{
  "n_layer": 11,
  "n_kv_head": 2,
  "d_mlp": 256,
  "vocab_size": 2469,
  "norm": "rmsnorm",
  "rope_fraction": 1.0,
  "qk_norm": false,
  "attn_scale": 0.125,
  "lr_head": 0.01,
  "grad_clip": 2.0,
  "dataset": "wikipedia_en"
}
Each number is 128 + 32 x the weight over its row's rms, rounded and kept within 0 to 255. Layers, rows and columns count from 0. The size above them is the row's rms in percent of the matrix's.

# layer 8 attention key, 128x128, rms 0.079, rows 0-92, columns 96-127
size [122  78  94  86  90 106  94  83  94 113 113  96 113  81  94  94  83  92 118  89 133 118 166 108 113 110 111 114 109 122 110 102 101 103  82  94  78  79 103 103  91  90  78  86  85  99  99 126 124 106  88 127  81  92  80 102 109 109 106 111 108 110 115 121  79  63  79  76  81  67  82  98  81  97  90 105 102  97  78  96 110 107 103  76 103 113 109 102 103 120 106 106 121]
[[206 145  76 101 137 129 133 160 119 136 127 138 128  70 128 158 130 139 112  99 134  98 123 145 119 164 138  70  78 135 114 128]
 [124  50 135 123 135  92 104  70 184 146 111 150 147 174 134  98 134 116 126 150 122 159 169 139 111 160 116 117 148 133  81 155]
 [145 125 118 147 123  99 102 109 135 100 116  95 143 110 160  84  90 166 168 127 112  74 122 111  88 136 126 118 137 138 133 153]
 [ 86 152 148 162 111 152  97 140 157 118 167 145 108 107 137  90 125  98 194 172 155 136 163 150 114 136  97 118 143 132 143 177]
 [171 166 159 146 179 110 121 136  70  85 140 215 150 117 129 109  83 156 161 123 154 107 120 153 120 181 139 126  85 183 149 109]
 [ 74 114 155 149 159 123 165 134 145  97 108  75 121  97 100 182  92 157  84  85 157 133  78 147 108 122 165 165  57 117 142 211]
 [133  98 121 168 119 107 138 140  98 101 164 133 149 134 144  74 122 155 136 119 114 141 134 195 138  51 142 134 117 108 110  69]
 [107 122 125 162 125 146 127 126 124 155 140  83 124 130 126 154  97 141  56  84  92 142 140 174 159 127 175  84 113 168 165 118]
 [113 174 108 129  78 159 120 144 124 160 164  68  98 138 102  87  90  88  80 165 136 160 168 108 118 187 108  94 101 141  71 146]
 [122 117 138 114 178 137 115 180 160 105 154 156  96 175  59  89  99 160 163 156  81 149  99 102 153  76 194  89 145 132 145 100]
 [176  97 100 123 174 110 136 100 147 156 118 100 108 159 146 113 145 131 124 170 179 111 120 159 107 121 121 150 113 165 158 141]
 [140 130 118 163 100 120  66 101 140 151 111 138 130 123 131 171 105  98 118 137 154 148 158 150  99 124 110 120  89 113  90 148]
 [143 127 148 215 121 153 121 169 141 107 166 109  72 171 102 117 194  83 141  94 131 125 193 127  88  65 133 142 113  73 154 143]
 [110 130  85 142 166 156 118 135 108 170 123  78 126  98  88 176 214 119  62 141 151 168 110 152 134 121  63 101 118 145 131 120]
 [150  93 135  69 117 121 147  86  93 164 134 139 161 148 153 145 114 110 152 198 124 157 163  74 173 141 140  94 166 105 177 170]
 [100 151 181 124 120 108 141 135 175 169  97 112 132 125 135 144 133 172 117 136 112 113 170  75 189 116 123 124 154  94 103 150]
 [ 78 112 124 152 172 175 166 102 125 151 140 147  76 104  95 187  77 143 143 147 154 111 103 112 160 115 128 118 136 181 104 131]
 [196 159 116 118 115 148 162 105 175 127 167 156  93 172 150  77 151 102  87 114 142  85 178 175 155 143  92 127 104 152 123 155]
 [127 133 101  94 138 100 101 151 107 123 137 160 124 164 116 115 179 151 139 126 122  78  48 153 116 124 119 132  76 118 178  81]
 [101 142 161 150 152 132  83 145 106 149 145 166 116 150  71 131 166 132 116 159 141  45 148 154 134  99 107 120 148 107 191 134]
 [137 140 134 201 160 117 137  86 183 142 119 111 108 171 153 110 148  76 100 150 101 145 168 123 116  67  57 149 135 118 140 140]
 [164 119 165 146  84 139 103 127 156 155 115 122 155 133 120  82 130  87 144 185 145 188 121 140 102  64  99 198 176 131  97  71]
 [ 31  89 148 169  98 126 152  97 111 151 121  97 101 149 134 125 178  88 142 149 168 130 172 138 146 105 112 173 123 107 105 157]
 [ 89 157 133 118  91 146 117  74 135 174 117 127  94 164 149  67 102  85 136 160  73  91 168 135  96 119  56 153 132 152 158 172]
 [109 113 114 125  87 170 117  70 180 158 149 119 157  96 110 151 163  90 143 119  95 131 130 119 103 137  77 132 119 104  74 127]
 [154 185 142 117 127  91  96 124 131 132 125  60 151  90 111 125  57  90 146 138 128 179 207 192 138 119 166 132 109 107 147  93]
 [148 177 111 142  96 114 138 176 185  95  69 138 196 153 136 119 103 105 101 158 129 133 110 149 109 167 143 122 156 165  97 109]
 [161  73 173 161 145 146 179 129 172 120 166 125 185 112 141 149  73 115  96 154 181 159 169 166 141 158 111 170  87 101 141 139]
 [168 135 204  91 131 106 186 137  93 114 157  79 178 131  95 116 101  91 101  99  77 161  96 138  87 110  81 133 122 149 100 170]
 [138 139 115 160 145 112 117  80 179 169 155 108 107 158  86 139 110 136 138  58 102 136  80 109 172  77 133  68 127 158 161 159]
 [ 40 160 149 118  81 136 153  83 114 141 142  61 106 179 102 135 143 100 144 144 115 169 157 112 133 131  63 104 100 100 142 241]
 [137 135 113 158  69  71  88 122 103 134 109  87 118 130 157 113  45 109  85 113  95 157 136 128 148 148 115 120  98 109  79  93]
 [112  68 116 155 126 175 146  72 150 201 135  94 101 158 137 118 128  85 151 191 120 159 182 112 134  95  61 184 154 116 119 159]
 [ 54 108 124 110 117 118 176  74 161 157  88 121  98 179 101 116 130 124 102 173 162 118 154 152 157  81 135 142 118 137  89 150]
 [120 205 129 117 101 104 115 197 132 124  95 126 160 111 106 181  98 149 133 111 195 121  85  98 169 132 173  66 132 132 175 129]
 [156 116 107 126 129 125 102  95 120 149 167 100 144 136 120 171 141 108 116  67 112 100 144 107 159 163  65 173 151 138 102 172]
 [144 136 164 156  84  77  89 134 148 147 113 143 126 113 176 111 147  93 111 136  68 116 100 153 152  57 119 118 151 117 152 170]
 [171 111  92 150 219 151 118 103 106  81 170 183 170 165 131 161 148 142 192 111 182 151 147  85  76 157 118 133 111 123  92 123]
 [126 149 179  53 107 103 174  79  82 116 148  97 176 130  63 155 138 129  43  79 182 113 147 110 156  69 161 123 124 166  98 112]
 [ 93 123 112 135 113 110 167  90 115 132 129  87  98 136 189 127 110  95  72  70 178 146 144  83 112 101  88 144 131  69 111 121]
 [127 101  88 106 103 136 105 196 117 150 128 219 185 166 146 141 125  88 101  64 123  99 114  73  80 149 138 136 105 186 105 183]
 [127  70  94 181  87 137  90  69 126 143 103  69 169 125 136 147 142 155 169 174 147 107 118 161 167 142 108 162 155 129 182 114]
 [112 141 112 143  90 108 137 109  82  70 176 149 150  82 104 131 136 170 109 152 115  97  30 133 167 133 147 130 167 134 120 134]
 [ 82 154 115 121 154 106 102  62  90 131 131 150 117 147 152 102  91 168 165 147  80 138 141 128 133 154  78 125 116  93 156  86]
 [102 151 162 118  87 169 108 105 132  96  61 199  75 156 136 147 108  94 136 112 106 145 163 102 150 116 143 122 169 112 148 116]
 [156 105 102 178 161 108 128 140  89 103  83 118 143 139  89 147 100 129 123 127 145  76 151 125  99 114 122 135 144 154 112 136]
 [133 111 116 114 141 104 170 126 115 133 110 122  83 148 136 147 165 151 174 111  91  89 144 179 164 113 153  80 139 139  90 125]
 [142 133 132 148 158 115 150  80 132 110 141 100  98 144 144 115 131  51 166 178 119 160  83 155 134 150 111 154 108 177 147 165]
 [ 83  79 117 102 119 122 145 151 179 110 151 120  69 127 159 147 116 164 185 161 113 134 126 134 123 170 132 159 125 114 173 140]
 [126  81 107 110 162 139 139 146  70 136 125 101 147 156  73 166 151 109 143  92 134 105 111 127 153 159 134  55 115 146 147 104]
 [ 49 116 107 107 121 153 155  79 143 122  96  59 147  88 165 104  98 105 127 163 147 136 121 145 122 103 138 124 124  83 143 157]
 [135  96 129 115  98 102 128 143 108 127 154 116 141 166  98 132 112 112 183 160 106 166 102 114 124  88  41 170 145 106 149 139]
 [112 119 114 141  98 120  65 158  66 147  84 192 155  96 176 101 158 110  93 107 166 159  61 121 114 134 127  70  77 160 117 167]
 [159 104 149 125 187  75 141 135 150 155 121 114 161  64 137 132 154 126 144  91 122  90 102 129 137 130 133  93  78 168  84 148]
 [151 132 146 122 107 139 124 119 129 142 171 153 161 150  75 157  96 127  86 148 154  70 160 201  74 140 141  99  96  77 164  63]
 [152 179  70 153 160  92 100  77 104 130 157 176 169 166 139 153  90 159 156  98  66  98 175 137 118 140 117 133 116 145 109 150]
 [150  98  75 125  98 116 104 158  91 157 130 131 101 148 167 105 117  94 103 109 136 113  71 117 180 176 127 106 134 162 140  64]
 [154 126 120 186 144 135 105 180 108 123 116 170 142 148 122 146 147 133 123  84 139 117 152 145 183 139 115  79  82 151  74  69]
 [ 90 109 118  95 112  97  98 103 187 121 139  65  95 148 161 121 103 103 104 162 149 176 146 116 147 118 103 102 124 144 103 115]
 [107 152 158 115 150 200  95 150 155 128 104 130  88 155 154  86 148  73 143 155 173 122  42 156 131  98 162 148 113 146 135 136]
 [103 166 144 146 144 131 135 129 154 156 105  88 128 107 132 203 203  61 191  92 130  98 141 116 107 176 138 143 109  77 113 111]
 [176 129  99  86 114 161 130 137  94 156 117  86  97 103 113 145  98 148 125 103 133 113 157 122 125 132  96 112  97 145 102 145]
 [159 123 116  87 134 131 113 104 104 122 163 147 108 125 134 178 134 134 134 144 121 124 117 135 148 141 129 116  88 138 146 144]
 [ 83 193  62 142 138 118 130 131 102 141 153 122 163 126 125 152 193 119 103 100 104  98 148 104  93 116 160 122 111  88 125 153]
 [114 124 195 118 137 120 155 182 135 153 116  44 128 116 143 134 149  85 104 128  73  85 112 138 136 156 121 110  82 107 118 158]
 [139 112 131 168 142  89  86  97 127 145  67 125 160  91 211 120 151 141 181 146 146 104  73 127 173 165 167 134 151 129 138 143]
 [146  91 134 129 148 133  90 147 121 123 162 106  57 104 112 161 148  90 150 158  89  67 103 158 148 157 122  71 155 176 120 181]
 [123 171  76 171 120 112 105 114 160  99 152 153 163 111  84 111 118 132  72  84 127 175 153 159  91  91 107 104 149 170 106 144]
 [157  80 145 115 142 153 156  89 152 138 120  84  14  76 147 142 129  90 151 151  89  75  93 100 160 129 125 149 148 140 144 177]
 [176 172 166 134 145 125 139 174 151 126 148 120 120  95 131 124 163 132 167 112  67 145 168 111 143  88 125 139 149 120 118 136]
 [159  74 150 104 122 141 137 100 141 190 116 117 120  58 167 145 147  87 156 182 142 110  93 141 195 103 147 176  81 116 119 167]
 [149 148 116 136 115 156 136 134 127  93 184 123 186 183 121 123 133 140  66  76 143 181 124 107 118 145 123 125 108 133 105 121]
 [200 120 139 125  56 129 169 133 164 105 173 140 128 119 109 154 193 142  96 160 134 147 143 173 136 113 114 114 112 147 164 136]
 [103  88 117 105 111 126  80  75  78 166  64 112  57  73 129 154  94 107 175 136 157 125 123 106 158 105 162 187 130 162 109 143]
 [144 220 144 152 133  87 150 167 143  64 167 130 186 175 116 118 130 151  54  85 160 152 125 114 113 158 143 120 130 130 139 102]
 [142 147 131 170 124 113 159 101 124 121 167 126  90 113 134 128 132 164  80  87 123 132  95 143 105 177 138 100 177 103 161 112]
 [172 191 103 120 148 112  57 158 147  71  90 162 164 130 146 123 115 121 175 128  98 174 153 102 136 105 105  99 149 187 172 172]
 [135 140  97 148 151 151 168 114  98 109 163 110  43 165 175 135 148 128 141 157 126  93 177 197 109 192 143 133 150 143 184 155]
 [154 204 133 150 145  85 181 167 113  71 150 188 151 143 204 150 144 112  91  98  82 140 167 158  66 140 107 171 170 144 120 145]
 [124 160 121 166 147 158 146 133  77 129 100 170 150 120  98 167 180 117 133 145 176 127 102 105 121 100 140 130  94 207 138 113]
 [126 127 108 152  95 103 155  99 172 175 139 116  85 129  73 115 122 106 122 148 149 158  85 159 135 143 111 138 134 120 131 107]
 [139 128 116 195 160  91 100 120  90 154 103 183 153 138  68  85 181  96 124 179  70 143 109  91 136 141 121 166 104 105  63  95]
 [153 117 110 157 111 130 114 147 121 112 136 129 162 136 150 118 143 144  67 138 127 133 104 224 156 189 172 136  99  98 115 128]
 [ 93 141 132  96  79 104 142  71 184 209  76  63 198 148 103 125 145  77 176 134 186 155 144 165 110 116 108 149 107 132 145 121]
 [128  52 116  90 112 127 136 101 103 110 128  99 138 147 152 135  81 103 123 165 129 127  88 112 195 170 129  91  82 109  98 144]
 [ 88 121  87 102  99  96 117 150  80  97 162 136 121 137  80 101 108 195 198 129  93 167  85 130 158  97 179 139 103 179 180  88]
 [134 138 108 131 109 118 141  83 118 129  69 132 115 102  78 128  91 101  83 183 102  92 119 132 143 140 102 143 152  76 138 109]
 [133 195 161 125 144  97  88 186 141 118 139 122 201 100 105  60  97 143 111 117 159 103 118  94  84 136 152 172 136 120 120 160]
 [145 140 121  87 173 109 134 114 109 164 109 105 130 173 143 201  72  93  87 166 157  94 158 118 138 102 134 136 116 192  86 150]
 [109 130  81 156 144 162 111  56 131 125 115 106 120 124 157 166  60 164 114 124 100 111 110 137  79 116 106 149 157  88 138 182]
 [125 166 150 119 100 113 112 215 147 148 203 130 140 141 156 126 108  96 100 129 135  84 176 120 100 137 144 124 177 114  91 100]
 [ 48  87  86 109  89  79 113 169 159 168  93 135 126 138 132 155 128 127 125 159  92 107 150 112  98 131 188 168  40 178  48  97]
 [106 112 106  66 126 141 125  82  99 124 132 204 133 126 182 129 118 107  99 125 145 142 131 133 122 160 159 117  77 149 141 190]]